Weights of a small transformer language model: 3 heads of 32, learned positions.
Each number is 500 + 25 x the weight over its row's rms, rounded and kept within 0 to 999. Layers, rows and columns count from 0. Numbers have three digits each. The size before them is the row's rms in percent of the matrix's.

# o: layer 2 attention output (transposed), 96x64, rms 0.159, rows 20-63, columns 0-63
# v: layer 2 attention value, 96x64, rms 0.171, rows 21-63, columns 0-63
# q: layer 2 attention query, 96x64, rms 0.109, rows 32-88, columns 0-63
# k: layer 2 attention key, 96x64, rms 0.138, rows 32-87, columns 0-63
o20 107:485518504502476538506443499518459495467521490501500527505509576534497481458524464503520503511524495479530545475480478493499501502495523495459529489433537524488531474512515499505517515517496496
v21 093:555488484469504482531513505477513517482476477534498527508494469467500469520485558492504505517459504517525509498457530508563485521460485520476470493531508487541506456478529481485480491506531512
o21 102:485502518471488506500458440520483473472509496502486501502483519491548457489483460493492505526457501490512508489446490460486481492467483512461453505441490485481502476453513496482478517494471470
v22 108:420521492513494485481516513538495508507514485501474490518487549478516522480489448513512467473509490510467514485511488487442536493553474514496516511465538543474506489498530525523499484517518483
o22 118:511457454489512470489527468438525472515496490469494462510462496504458512490466527468500496512507489527481488526513524542461455507509530481512516489547510484498532473474496489473530517469500520
v23 089:547487534504514507498490540526488468505539509498570538513523507494480469531501516564508512512495518493530497548479464515501450504493465536506499466478489531504507481474518510481510534492496488
o23 096:496509477541472549504498516553451497528484523480490495474501538541516500489496490523510493469554470501536520527507449518508510478503496503461513496474518502474513480500504478528536536504480554
v24 072:494530469515483515484521505525505495464509467534489483476575466522459498469472522522465505481517539517482513511549493499517522525520492533446518489524476531500489499490491520484534510479541510
o24 068:488563522503504494496477513481519483486511526471469514493517523503455482448503457461482504565522528500497476475496515486493489479529550464480507506500554517489529529505498488514501514533488467
v25 086:472525514516472455455484487470476509510494528463511502510523503465530501480472460430456487520500508487501510466511501483465516503466505497491459501508519542540527486502505456486493479531530512
o25 104:481465475471543489529528461455536503509536503494532489522512491522503533505485480499512500473466523512451498439504483482475522481525531514498499490526517432494500492480526524478518524515521470
v26 096:504472525496511519522475510478511482532482506480513483519486536527524461487452464497494506509511453529492497478515504553493507484482518516535455526470525411518486502516494465513488512487492533
o26 113:497454506518540450529518512493521511482524486511515493513474486490487526508516497531497513471489561473431540498539515505497538500517504481486511473505487467501471530496463543470522533513488475
v27 088:508540500550515488527474464507484496514527496488516485471534507498506533515519517489498472462522468496489459475524475507512585523513500512502523510492506480537500539526491492526508440504532526
o27 108:505474516516533491499541460470528503494521529521529501538507463496500523503521487480510499522476463539465484520539520505482523456494564481499526517544509506510478505546457507508519487461497526
v28 081:529485540477523494489514479495517499508525477541523556537512474447498454514546509470497502493496475515498505514488499505513426458491501486521491483513462511509499505475456505468472510501509455
o28 095:506536476501439488497493500530457509485518502518458499459502500510552502509507515490483501454499491463545494487452515487521494527487460500487489502476510527491498464461515456514485448539514518
v29 093:529495501483488480477494543484534561497474495499516477492505516512507537534496539519557481557512514506496496463483535508535544517486463506522448481494515498519512450513525483485517522518498511
o29 118:530460506473518521492498493532532483545505502509535505536480516496542473532535499515511494545487550519513530507510495486498517506500505520474497484488478453509485524523477536497536583500478485
v30 094:527488486478514523524505474480521508476473474514525500507519479502489495532509554492564492507498514524511458519456515474534449517498483517489474485526453472505500485491477510503489526427511467
o30 096:497516533507462548474462494550468518495476515517459518511512532502521492501532510506496484541503494510564510502442506489532501513485450500481480503471511529540498519524513470540508505530506512
v31 081:539519499486506513483499513533517502535528518541461508486453503542516505495490509523437481564482509504524528520487517513509499511487490490504529477453551491474512501525496502494514521564475516
o31 082:523502542504507482512523501518506459512520492499556508485484527507489463527510501562515549505520488472505549528531491499476462534491532540518528518487502518483516457489489518460473512473469518
q32 144:456504505470513555508561453530437518463529506503494493490468512521476479471486482471514498481500490504487480506546493473518484484506513515442495535500496509474495524469499516490514542525496491
k32 161:475526533483441474521500507490509485508465512513555478520527483509487495498461494496535486515492514490522532498497491491492533437509512481515548486527484460544527502481485503510491509427482497
q33 149:514523528494529508549473500478560566486480502471486534524488451526522492501526553455506478504482476468508481505517530525493508465457500535502483505497491505511524482497468489497495530483510486
k33 140:477506508507510526551548519475519475475495480485533528531472495481511511477491508489499536453504443497533481489459493497500444494506507528485500434444469486513494465508498502484501516514501485
q34 144:493489488549471504522488490546475494483526534514497522491524486521520523502489473505444513509469495501536464515455487508526503452483501492454533535513454513552466458477491501505524509497520509
k34 156:476480530489521538534482506527485484490462514493521510531466491469550507508469518487518499536532464473543514480520504471498499493480515477490443501513497499475503581476502520504464520471494505
q35 151:529516485493515500493511496548499469505507546529491487518561518513537504521542482526422469490488499499502483535472453537461473509531500492476504505506508526461514509507478520480499528515503518
k35 144:484519498549554476484507541501517478497439499509476493535505524528485538516482511456495457547470453478517512479499486486476494515520484483501473543514514489481501523497464523489537488502484527
q36 160:540453509484516425480492511500509528522454471487465513472506493487472505527477512514543505489522492473506476478489492527503517524507516541502529533518471529516483470510533538527500507451524491
k36 160:463504548483536528531504479449461482483535484507513489494531476450511486509497461522431485491470502506470466481473507480493471477479497521502463525526488512490494519524516460527493517515493484
q37 137:493489517490527517510514525499507499469554472521495469501536452527513512532515449481440495508493482482509496473495513484477469488515478509479520538513508516511451463493487454544468536519472499
k37 140:511520500491543532482463483492478498536452498499561455508488550484524485529469502467552487540502497493506522531511482486490523480538451496521493495512495530507541501491503513463517501484503534
q38 159:510464527515502516492537495533472524487492501497533505441520473469461495465481474541521472528493501505511475519538496486532540472501478545488479480460479499512460499525478484515525513445497501
k38 166:488511515482513483521502464477465495491508542509488504492443490472519487480529500531490488516530493558495534550525507493485520427439525494530519499532470484489478488505511485483515483505497534
q39 150:511489525504539493511560480527499523527487507473528490482510505503470487463477486487456470523490492463512449473527455515491470487506465537510483536552475523505490499490447511502499469472497485
k39 158:451535466473519506493517498473513482492510513514521469515547469499514532548496484486491506498487478502526520475480489495502524451476552515517488507535466527522512508486543521526478507487493575
q40 134:503537505519498521513512504477502482501477501461501476483475537532465510491491496499511454564525480533488498482535512486523546441556528479520523511518507488482503455471511507510477542508477514
k40 129:504526513477513457525493524460538498516497489487516521521537489466452528480524503492516491511488483460464521506508533511494481520491503496529490507556545494501492456462523451496494474464529457
q41 154:520502498489506436490511493464493502519495450500466492469545516502511520501477532460527484532488520514478474464430506522521517508516508479506453513457505512455514513483498514533500526480478519
k41 174:506539475523503545523514499468521529504523497483460532482497487528506515478497509513488470454514455545479505486486497451481471529503455501533507534499498526509498538494529468501527514496438481
q42 153:482499536483497483511500487490526500536524474522484470517492461482507495509541474544442508521506543467504528487489480523497498435490535514488527459489487454478515503478496545467496471508525480
k42 150:448483487539491525498471513530500490508501551532524470493529452474483514507510527496515487549474472506516527494498539530458498512532487480461476523465490522481472445515496541505484491491501506
q43 167:494534505508526462543498448470488443519488523488475541501472521501529511503518513516480505490515505458501527463499521501529455484499540520533532510529484513465534486462512501459510487534499483
k43 158:480506539525512482501492510548528472511492518478482479496536490526456547559470494533520527489464505498496483485499516510493473535490480488497496506489520502462509479497535560506470547462497464
q44 148:468493536514489479493532509487487479490514496482540468511516499505447521547483511490490492494543497501508502514454480515482528495539451447506492472493500485476546514449475506459493493454534495
k44 145:487460471481515491493485531488515482472484463523498506484526481494457523523499490463480491439510462487490472489502495511534473522565508494531521493500476528516446465529483497466519486481513541
q45 145:519501514533494535528475535479463550538502481501466492490535532454482508502478496494475485510434528494503503509534491543506449482480518497536506485513488508495494539477520512525489533477545499
k45 152:448513446519556503539495500484445536463535507507523519473527474511526492494460513502521509494477491510499493470525523450479486526488506542442504499473515489488524496516522521495497482485502491
q46 148:499547463522492523497486467553495547539458498481481522489515500492508500492501508484501510531515507469539544498514474506518474488503449534515453494485521483490472555520497514472506498463502542
k46 141:475556440469503519487540525496535493472539514475487502506493511567530544464496511483491546512515515505487509485492485530477515482484519515468528480505461492488492477491476519475545507493513511
q47 136:473477476490520541476549514447479519527515456511528502513509571495546486501490521507499505481508490500457515522511505551484527524498496504480471480516489480514456508483538488515524516502457484
k47 151:531506472524531482474490481494449491480521525496518510456495476490489504497492467523508473490564520500481505480472484498538493487506458511486527499507542489528566515476533533526544460504507510
q48 163:499453504528508467497516504511486511511458485452463507489488528480438511518466532470511515512515496484506477533480504499536527484519480510491522480456491502511544583509480511499497494505535520
k48 169:504529530489494519518535520471535526433516468513490522524503479527509518495519509481443538435518505530484506470551524513510509513503512467505521508497508518556518493522495486486496520482467494
q49 146:499462504480515502507502515485520489486468471474447484502557479511543448539488532497480508486539503481547484496471461482520484481506491520495519527478519474472542543526517499528514503474529518
k49 135:513546532514545529498472518492496483510494468551448466475485505469508519471489474457451498485502477514484494475495472529489503501490505514489531478483489504546505484518451534478489546488471479
q50 157:509517516497472495444481492503491511533487485535504461477560522465529491549498490497489511463536523520454540516488509516504531511478493493465518471523497498456512508473506521540540535483486514
k50 151:505516547543493475528500518482454476495491513489518501440538470521473512466505495510478464515509514471460494515488478487494498466479472496490511505456485507483510588493477513536518499500511486
q51 152:500439541527472513496481504486481490494517501519516482481525469464481492463474535517469483476437508520496534512530511489538484512512517553489513508491536527527477472477461512537520489499472486
k51 174:498455549534498526520467467489477498524498535493525476487502501464523494525498489506562495527480477538480492561506502480473480471479509488486484504487476496498494511453537479561474485494519489
q52 149:535485518470517479474512508473443538540483529485505511515514493474515463479503495475553521509500484527517470491506498477516541453452490499519493514483497513468463508539512532490519530464495458
k52 162:502501506463460461500492480458476496498530506554456516472454473512520492482463500508452478478504494522487499500487475471490546503479479579536520513483489473465501505515513503507525506517505508
q53 162:479513479553502505467522500492504496479470429545465531525550520507478479523478460489491485506489497496452491500496485491467505536475514468484502509515535522475503565496498511532498486508516483
k53 152:550510488502492522443529488490442532447503474494509522492524472528515538457492499463508520516473515512500463490458490480493525502516481511509462499511484515539504541491496528496514457534491483
q54 146:473526483506510483471484480516514455541495493489499521515529524466552486489505486543502544480508501473509513541534511487464508528512500487442486520486527533484542456483505490534512472474537518
k54 143:505493500520516533458527493518522503498506490503473491474500521476471511508512487514542503551479535482495447566491476519532497478480499488498528485508520514487541542522503487582477489523510498
q55 152:483516492481524497491512484479500483464504504517468461490491542495514538536508500502465519542503505520500514542528491450488499520522502496527460519517488487501423518525509465547522474543470480
k55 164:503536473495509466446449499541472497496511518519483521495531517474487475510514466494487487497479544466456510490516508497519513495498433489514515518503506449497518473425520494490504473494506511
q56 155:509552467510501476478532470504496508534529486511491540506530527520517522499541511492486533460525504520515530529515488493478516485509515531482499467470491511434534489485486516465529478526546461
k56 160:469498464516453497481561503542522486490472542557472516480469480513479544503468512518511509452475518465516487514489488501515506495518490472523511512497475473485522493525509539560502494500504488
q57 142:544504468490534548486510465474538473540479512477498479476497495535463498497530491467491505480538520496533522502477550518506464477507486463497489516469526511498474523452507509492501493546477540
k57 158:496541484499471477495522525509516525517477500443481486538521541530526546530512485494468525502524482482503493540512507512495494484536448481502490527494474513473526466508515509503561494444496481
q58 146:547471494539470465523458510496493484473509555481466493478522541446512496440520501506516474515479482447489484475545515492513498517493486490493516508476525503491485516525530510520519505530529516
k58 163:490540495495546475534503511476513487518527521469458496511440516525488451460497517461474504528484488559494489502507530487492508517470483505470486477506503514484502518498494479543465524483520447
q59 134:478511517496489488494515482469474501521473530493469510512540468495511468482540493478517489482510535458514523498502521495522490487484491451490490545528457497451450547529498519467455490483538522
k59 151:469537480468489515482491495502479491478517481512478486495538484558528540510479510472492524547500471539511535512468496483538535536468460492519494529467465503507488468504460521507517522477490467
q60 147:495491479469508501468508473500516530461552490511502463502472473521519475513502520457525426526510501529495510483514490490556523506519502496545497496524463520488490474446481495493488509521501548
k60 147:491534508471456517538488508538492452578482507476518529469512511504525504475556501478507459493501514510520532495471516489506469532530499469511515506519492505524522482480508460465509476508487470
q61 127:483499492563477494498491507482500516507468520438500500500537490467510482478552544526484532526479507503489483512512494473500510534447497477462474512522502477477440515499533501494509508551496479
k61 134:519478491477544465492505487516492495436525497525467518501459512503510491466493520481559481511492502483502514527494499545524555487477489522470462491485509462496484505479489485562501513486544474
q62 143:469495485509529477504543494551504487520483514480481497524470509493477486506532495498474498514482448485495529493466506558519465557504488539480452538499499532530504477533524538490471509515519516
k62 149:479473535483525507460536494445505484442512518490507439536492488525528518521477522484539473515481536496502488490480482546495445506540510495494479506528500492487534521468500492495494535501509512
q63 131:523469530490514546553469511516495498497489479485505492457495525563527500427515484455554478487498488501507487496499501523493484512512516500542507486465501487482489483539509528468474510468487480
k63 157:486518494532498485516519527485482481531532493451498512536477508522496496512469475515438538503536466506515512529466532479512510473508522531531503522537538502470486436508492483476510454511511497
v32 106:479517580480472441503497479487494512512530503489506469496410538483519486503479496533486498513475494488502483492495511515495494483480505484477479507455506504514490524487453526462458498501506488
o32 091:491523495487522514481542503520504472527533531486562472441537489488528513550515496480529477440532479475508485485503511447501514491500512511496518502526516502481468522513480500548475502480490515
v33 111:509522560529490496460475535467484475519457489512480474512523472521545461502493510516444501513489460506470525531492518494484519476514478534447519462478517526523500505520504524489483488522512479
o33 106:526556452508508479481515512536517517515505501451488485477516507529491510528504497486488480480544480477536520485464504530503520553497466474505493534512530541517544470475521454514508466511499491
v34 087:496516496524482513488532519508516455478502503521494482463536530468483471452519477508536481485506465483516474505533498468511498574528527484444527504545470518488512486511521469497492526506474496
o34 087:511464539486486535538476491455486489481483513515470517515503537564471499499509482498502468554503489481454510496444544497508466479493490507510479524492519487490493514488552500514478498545479481
v35 104:444506471475496495515471551518522490511528487491491480490541459502472497554524478540504493476504542512521507468485488465513512532487504525473479493454515508492494499465469504517457488455483472
o35 107:517490465516513543469513511506447526487471491516506480450475507484474520502470546505524465513480456526511464550502476518511499490505446512509480491501463497522491508525516454548504514483494523
v36 121:448550507530522541466523525501543503496467479502467544489455494470522532520481470475514519477504498494495532501475499475485501548506504465501472504499537519499469495499480474505517495536449497
o36 104:489489485484511530476493527448483512484495505512508485508540497487475525519434547505538523499509546499437513461483521512535475512498465484534474472501511505495487473494530522489499534543476503
v37 098:535528499467522495515465521504466515539444508526510502512515520483517489515528465505536476460513462433466493481514507502476542489535505469492506503504508451495490524556498482508471487497495494
o37 098:509509516450520522458498514500502503517477471448496512462486498530469475472534477451520499504474478490536522422515482490534500472518512490484508494479545474509492528498473502475506528523485471
v38 115:460472567519506497475467450492511507500512522496521492471467502491505453469483526502533538537510518501478542524522488493500515501539493517477536504518484479483502562483502503490449500530513500
o38 098:526477535504486495526468506496538467543510515467469473495444516488504509543528499494505515468529508455489492490506528490485492480501459544527570505536481505475475480471514486505504524500467494
v39 099:544476454480496523576474529518474476518524496497519511518513499520498495530520529522546537490489538484495515510464496517515528478491513469473514485512479491504512473508476489531501487434539502
o39 088:496517543493488525489518495547460513496467496517474476481490496526536498474494513509485495503457436547494446527525506524487496478533481501513483535490494492479461505535472466518538489476533519
v40 105:511474491471546484448514502512501495504497472478513490479538495429501506479505484488546487504499454459477526502503526488518524504556488477515520497489488502477450506514506494467455547501514473
o40 097:504483510470505531500514489498520529514517514461503511515452552476475502483509512511502527518490478495475496432489491531516465453490497516513532549474524521488440525532510506458476524506486475
v41 126:507491529495512507503515467449460485566478518516473497517402517458497503504513479499509498526471502531458499542498481509493512450489480514487510502497506517506481498503512510505512508488513551
o41 105:490487465500467480522486495513491461543510572462521491486525504505514477508507506484486509474498492507507467477513546456482436528502476472504494514527512483467483474528484528463459482513483476
v42 150:529505487506447488544483510487484510472503606505525507503444514480499520504512496520463510466513551476522504497517510546502522500485495486502524515505492469509480494506504463481508473503485526
o42 117:483516541488497491512445503482476500489514522506518523478540474538516481472475496476492527483506513464515522479524540441511511503539539514484563516490547442529499511514504497499521482496505495
v43 100:509515499475504542441466500481488524483451475501545478517525519507486507511492524491517508478521516550468521484469460534523478503526532452512492462530478536470486526482524482511516485516505475
o43 082:471541556519504539519440508509506490499533482500489493526499512506486503498498455494504532523493503494478525529491483497497473455490571487553479488504462522466500494457512466478476488515483493
v44 091:534478495497566479485495466489513496547476465491502488510527477481502504419512524491456482533473505538543514468497480527476514478492486487525480491507518490491499486475536509516528469474522493
o44 091:527499476520490486499497513494499527528492517500512497503439487511523487494475502481472568503488487526512514493548463543476463519433527502509500486518483503513475482518499497440530472458510524
v45 125:456556517506516512513458513489536509438486492490497482497498497483495496488485504475489543439502462474544500485474505488498509529489508520480508499512508488524546509491450514482454444518503485
o45 111:490496508454535507482545503498487508473502460505518499460499459518476525553513492481507502494518512487464552513529496506518519517519497517514489514532472446528539514484522478505518524526455553
v46 092:451472488511485490505542528502497492513505508545529524483464521499531532497502499485543540488505480492502458509536449452453481499446507450501505538495483520500490467484512467510509500486490481
o46 094:510468500463502525523493470462518446482514518513515507550553502502511489498464470505538444507476500512463472470513498473460465521515505516529466505478514458517499497517515540520481494489478486
v47 092:571461485472510554531450542477495525485474470495479503506504469523510495527539485507517506445500492493477501509493464499517516477441511493488509469506475463486488534507493477510498488507501471
o47 082:486532535480477519494495488507503496465545426496464495463525462558499491488527475517519492457480460530485512530515470504474536488518496501508477533498491487492510509518467484491480497535530472
v48 136:500544570498520476444544514507489498494519524469530500465495469526460494488526487528452458496504509520506507456503514507501490519473496516509553498498477482490511521486496496468524489504553512
o48 112:484475457543487510507483496501504530518539489500535497477478538557494524492511491473514509505508533488524504519479502447512513481472533482440515471511482467514481541507477455519503501507526551
v49 089:558541502535526529545569495511502480467491504509476536473472508484539527527472503477500515491523477462486489474522527501480510526494499513511489486521480490516500494520448461483512505498520545
o49 084:477475509450534475529546475470533507502514461524503498497527482538521503507513505520503517471513546487474495441475515483485520497538501487454502495494529458471525482466494534489505501536515466
v50 100:501549530475473494512513505489513499439526484498462483551474480528517529531499534485450538482501486539513477501574512505523487522469512487486483521481511506488500518515488497498520510455489474
o50 079:473521467488512541515526480486519504478501457534521510480547482481533497503517482491491454468521507516476489515460461472478526476486533515453474515519532475498547470468481487529482506473505470
v51 115:445486570513552490502479494516499503514530421510511510467463495520524468526470490541484542487511486510482506472515504473510491500471509509493487516510462486502514525492465500483462507499476498
o51 115:468488487515527511493519492477519458506518448514522441474497464487498496504519511504504462437510479530492501484471493489470529494496469504514530471521464508461525495467489435545492513503507505
v52 101:554448471501534496567474487515493506536488488539512513570520503498491504535504463516493489477529495505533483510480518508515497503468514505489537525498511463504478514516488482492518531547478478
o52 091:492518511478503486459469492471454479493479497503504506471514500499478477456522499535475533512497454498500474502511508508467492540508494524531513509480525561499502539563496503517477482565534517
v53 101:516510469491489502552487485544471502499458498442474512554488565478494523450507488489514508503496526464520478473473517530518488497509523469492475474485527501485503500494499459476478516504459519
o53 084:498523509463510514494502541492469535536453559541514520490537476513485493498504486522470520519543515489499495481527502477543505468506505516531493508499508537451430534510517508504503491485505528
v54 111:487464453518472452530529495489484491441531564542498518475502488501501512490484500476522472501490521496529458509466528481485510489494498504501533486509460460526485479476510474469532502536498515
o54 097:498500510482499474523498446492534465465523507531488533551502538525532510500519467547501510502502512472503496479512511474506563506537526471491542506512539480547481509518498515474544501512519497
v55 115:518472503486502443466474505479504497535477484464526527509547475465519505496526513500568511479494468479482519487527489496528513565521515486492518438506524505493477503519508504495522489482466477
o55 092:495497509477502523506452503511486503471463455464476506516513506515492511496534471494534491501472504509489569486481472503490503495458496530536493549520549539527482499499504530528523501496533441
v56 099:544482475540521524449506518497582525492487464488528545511518505498523507501516522507463531539490471509519520520520468500489490476530507483504495471508517504539530508514542500522484494499476534
o56 082:504475508525492470507510521472517550478482502468494474552536483495510504481468499484480523442528518528487522500501491549500478511513471528505485485496463497492526486463560545492490471474542499
v57 109:508507448516505491542487546481506482517521506514529498518527448518514462540492531517488563505483554457512462490515494512506531530508542505490491479493502514474499488474487490509516491450475513
o57 097:495467530474506505487468519510452501466461448562502482517495508520503492518520528521492490508492500507493456547506517515478485496522474488487478510499473454512509467530532512553513474451527497
v58 139:535541478507487489491529483494537507514520458513516460496528470512467486552467498521446455502518519488524502466480502495537510492527469491485491484489504513546506496469487515433521470488520500
o58 112:465500529547503485445508452512467535475480485505538494486494543506521539491533521502493504505529501465519460491471509517490490469516500470445474470501484527480525526490475491525488453519506496
v59 097:442506521489523506529466536504478522529479541515447514515499477524492472473481485457467513473473473507493516512500497472446476528477493516510476526503512508481500464535474516524489535490521456
o59 092:516536457492496501490518571506494507498513510513470496535499465487510482506460572518488479550477503503507526521518499533537485556493486491503474506496496501529491504536486465477487523474463517
v60 114:535524479494483469475481473501535517498528546507550520513482506483453478569497475501490506485520526423489505499494483498527491459511518470522525512484503498544483461505504510475509504502494527
o60 108:477512542492505482502475487524454501477491519467518510517525518479497504450521511440491499486478520477539497501499533516516450485538515529486545496466505485521502529550477531530479487520507542
v61 128:541450568525518526480491487484481509487459516537472499525475532500510521518506495491526479500503455525504498537460525517473451491497506503493518480490511493489491517493479503560509521517557505
o61 109:526561476467514494512521524497513480546534525486444500462481498501503524523474479500498517472502448498480467500489473486481482523495500463493468523474509556475477470518512495473467480526502530
v62 097:493522447522525516504558502479477486491539515484515507490496544525530457461478516548487530542523484496504463467492475472518488507483478489517526504487491451491502496526460487489476493544499478
o62 092:520478537483509456513518515469507509502535468518536471496503489498460477541487481538485489491492544457474497495509501493505528506490462509511458502497504500525507503474514526518518420534551520
v63 105:499475465494474469530517430519515463551493475493514519454491502463487527531495458477533493538523443510494488504502459466489496474518488519506517502484472503510497520460470488527511500494517508
o63 098:502439521494519481543517441496506472546462508450491490483478537457501505505524478506503530508492489472483485496495492494451497509531476551497511479472497481511500500525475542496506519551506508
q64 085:533502521457462542500462525530455506520462523506495510466504504474510465498507507494491497512496474458501497497464483482525452501494423524505479518469473506480453471500500491474473481502473497
k64 066:499503474494459534486520501510475461483517485529531481522524483521530531496478468513444462482514514528546524508530463503504525469518549522495533505485522502523481570498506514521515507497518522
q65 060:504496514531497506522495474489493461474583475517531517513537513512534495490496486534539471463522491517529514487534475503490526517482524494476512457475514475504509499506516538489523563515491536
k65 102:493492525519518497570535537508511493552485502471480464472528510492440508483504468536466505516521498470461488497521486543494486500526489502469511516506527445490483513527465523498518509474486507
q66 068:485540495483469524553499532528464509529495553516506528501472524510556478529489478521497555454510513480502528484495498474507523491512497502513536550469486530508488495506543485474503479493503529
k66 066:464512455512463516503485544495507476518508473526487487505519533523504481514478481559510497475513548466477500497498440500481555507555504521484507512486522472495505519509486523507531546476485474
q67 069:526470502501540472539494486485537508490510531494519541513556508513484490517512481486554496472508475502496489491547515496477549479510559483483528504505514467524499522536460502483537534475500520
k67 058:511488467514536496512481481515533487530452506488520518469477502499503503539464551467547525529497510472548512498489488475482473516517510485476488521519514511493542479448483476561500496479469489
q68 067:566482526506486502465475519540499524510462500520496509514485525497494472526531497517509502555486499491549511509486484512545473519491425519491510496473508462524518490517541494503504544506480522
k68 074:479549534520512532533507525543456516489476492549493473488499522506477525519481467540479490510525540496466539518540484515497530491529492498488506497495528482507503563516481516505542504482500533
q69 057:468499496510518493512502545558510504556507518491496483449496542484511479493473473533460537488540508487495515501514471504490476507521460557487519511453531495480516509522510550494491508522517517
k69 060:502560495504492492513516530509497528458490508501459489537488476477439469477475505521496505488502508513437474498536519528516464465503529476483529511521512503537481529525465504490463467472497503
q70 057:457467488499494470434493499483476479510441444503491473513458533506476519505501469497459470498513481511471494515483468495465450498491446514499491496503499498476498502444506509486492499472511494
k70 054:493547534487535475525493544504530517513517513541520532551514486482471483525486499491507493495498537479436523517533488512514517479503548513502519498534502497504464574500490507492490474515488516
q71 067:475525533529506482539488501510517523497508472470518500480531502512473461451510493503489502487497477492542467434511520506489469539519544488482516512507543498540514492558468531497481522491524523
k71 069:496478552514520499443503506510541523495484545482533506509509470472492504516476542474553494520467476542519470503498546470464454530481469485519505514532510523512511502483501515513496495528511477
q72 065:513495455487463541471475540538470488522488465520492478479475532497554484528494472498514485496485543486512550509479498482541520473481468517460475475473496478478479517474512502544516499519489498
k72 077:541548539522542506563504530529501526515501480514437470497545507507492512501506497557486524465532530488458508530509500520514531482527484510495497526514491513507462508511480503519507482489506515
q73 071:463509466484499489494542532451522507527462487500448475532460507465465533517502504494525492503484507493428500476466516490483484505498481507518459501546499512476473494489529527535488475495488486
k73 076:503532533481490500456460462504481492429506492543499499553469491475533486475507529502526488458507488489502515470490496477504506518436475500515480487506469530522449526505512481494490522518492495
q74 079:498497487535526500456478487514495454478530490477521494482529505516508496467476498548476501464533482519507523525521477550433458532508525506479501494484530521457534481504487536494528505505497530
k74 095:554513537513539479537542547476521525531488534500506489500529491495439508518501500522487511506503492486456529512526512533510507458521557506506514487545512514521502506535479507499507478478482533
q75 052:527515563500540459493476477460498526507492487521490539532505504518519550504517497488499480504527492523496510537503498517512525457498481471531501535475487529513511537533528530537527491531550505
k75 061:483476509488514474504488501543548535546488488499526516455484516485525493500485516471493514501488499468571505484515511486535527559503483513512476512461499542526524507494463513492447531514492510
q76 066:502497491460495491513507527508496527543445538513488486483496487457503474530458496475486491497467488463437481480507497470490534458505476524521472517497492478487453517526467517493461471470488486
k76 073:501571470489507543471501462509520510491513494504516510521457480484561507518485530465548534486508501518537500484506508468492488495474506490506525511498498544519520514474540485544475491535481471
q77 052:518518517523536485517504531495449481504501502513507488531484504527477509524481477535430485553529513494461479526500462521501538472523489487513499518467540510458519515482518475486525512498453483
k77 061:448523515495506484529540516474509498501481493488475485481521498457440520487495482492461489512497526498483493496520526503536507424518520490548521502524515501504461548478513457486479472497466503
q78 060:485486468477485477471464509544500483512485502469468489475486494514536484483475491490519475490493502539486517476511492487514495543484442520480493493461497429483454515506485522466477524540511454
k78 057:502500510468542481517505475523496524475492453464515519538492502499529489490496493505482480504503503501499493507514519478502501521518598449466442532488512466490541487495469495532506533497483501
q79 076:473508505517481510574482520502485500502517551471500488495524508514496492463490486527499492441518501513477476473534468488489548467545544490500552526489512472506487525537488505465517508474499502
k79 075:502514464533490490493523508472523506496493507516556487509469468506493514529484543460534560546484522504532488503524529503498490505516531467538497525546525501536519494521498470551474506522488486
q80 067:539488538473526462558518518526494520529483500442536526523490493498484476523515545483533502541499497492546483502473512488547488520515485507501488472492488517505503485520505499431473502498506473
k80 064:469550471488497532483499504508487523507490491513511511546515532531518501481490485501506420564540504551523500513475479502504497526526484505503517498480527487469500524496494528518522504553536519
q81 052:504466480481531481466529456457526510506433529548478500504430471481513522526482518480487511548493481501456499499514498518483507465485491468524488542496484512500491517503489516507483478524493493
k81 062:467480542475484516462508475529494486483510478499515526478465528488564507508506519493508527487472450483516523484473514496508498495477491501508463502469464557503572490503534508508467509492479469
q82 072:483475477491472524448490452482454499482485510480493520474451513496539497491517518494488517487492451498506513496462485532465449527460457516504482508468479517478536462467517505468481501492488497
k82 073:475474593486498530482493515480450499540525528515530520514505517515500493511516463551482480476526503491474518543508468511477487493523507527484505532478509486512517527528514530471519482500513526
q83 057:515557552496490484504513498520518529536478530487482474460524521488552516481530530497515521527495471541517496494497513485504512515519492495513493536484476558478495482529485514542506478550531469
k83 080:527487575503484490459492494510492501514506543490555508499499521517562511541505518515501545551503488516527507494513504496485517510520504518505484514439495517515531487534503535484521515528530526
q84 060:501450536487543474492517514496533514526515522502541548507491460475497531516521544495555507512477493551493507473497515519474458505459509503530499485504510485526500509501518538470449518513500512
k84 067:481500539470527534452456510517466507519475467482518509520477488523546483477522475460458471511495492479516534469478475489494487524484486468468480491470510498462504495524466522487515527467477465
q85 072:487492498528477542500474566538455492539480496517514477489501513519540471523504504526501482502493543484455525530501483515528530482487459517478477483478479455477469529514488525529487478509486470
k85 071:486524497521514498558505522482492507519499448499430463477518485478467510474503489511462484456544499503468484524513508513470495466504510493510474517528494486497451489533463494529446497499488491
q86 076:468526452480514521478495510469490472474528491513515479563543505503494507513476490531482481441511512485440528497476475530489493530508491500491456512505523516457511485458523508483542491480509497
k86 074:512477514499548451568498533485477503508516544498497489493535508479450495508516515528451490495515485457490497505509521519539515490511535499506551504550517496524463495512484491465503492493497539
q87 050:538515548534503461489508475469528494480532479501507509522522512506486540478537539469502498497510484572510504559520516515474489487498541478510522518528514517510522500534454497500536505485516482
k87 051:530447518498505470484470483502519513500511522496547520523494489529533498532480510444521508534478506509584528503482491453481483531497516522487503504491503475483519509474490469482475496542508461
q88 055:457525562506481520528494467506494493462480470510515462513496472465533517474473506485501448505468477519484497467467492515529502544470471484502448498500490473500488488463481491492458502479471489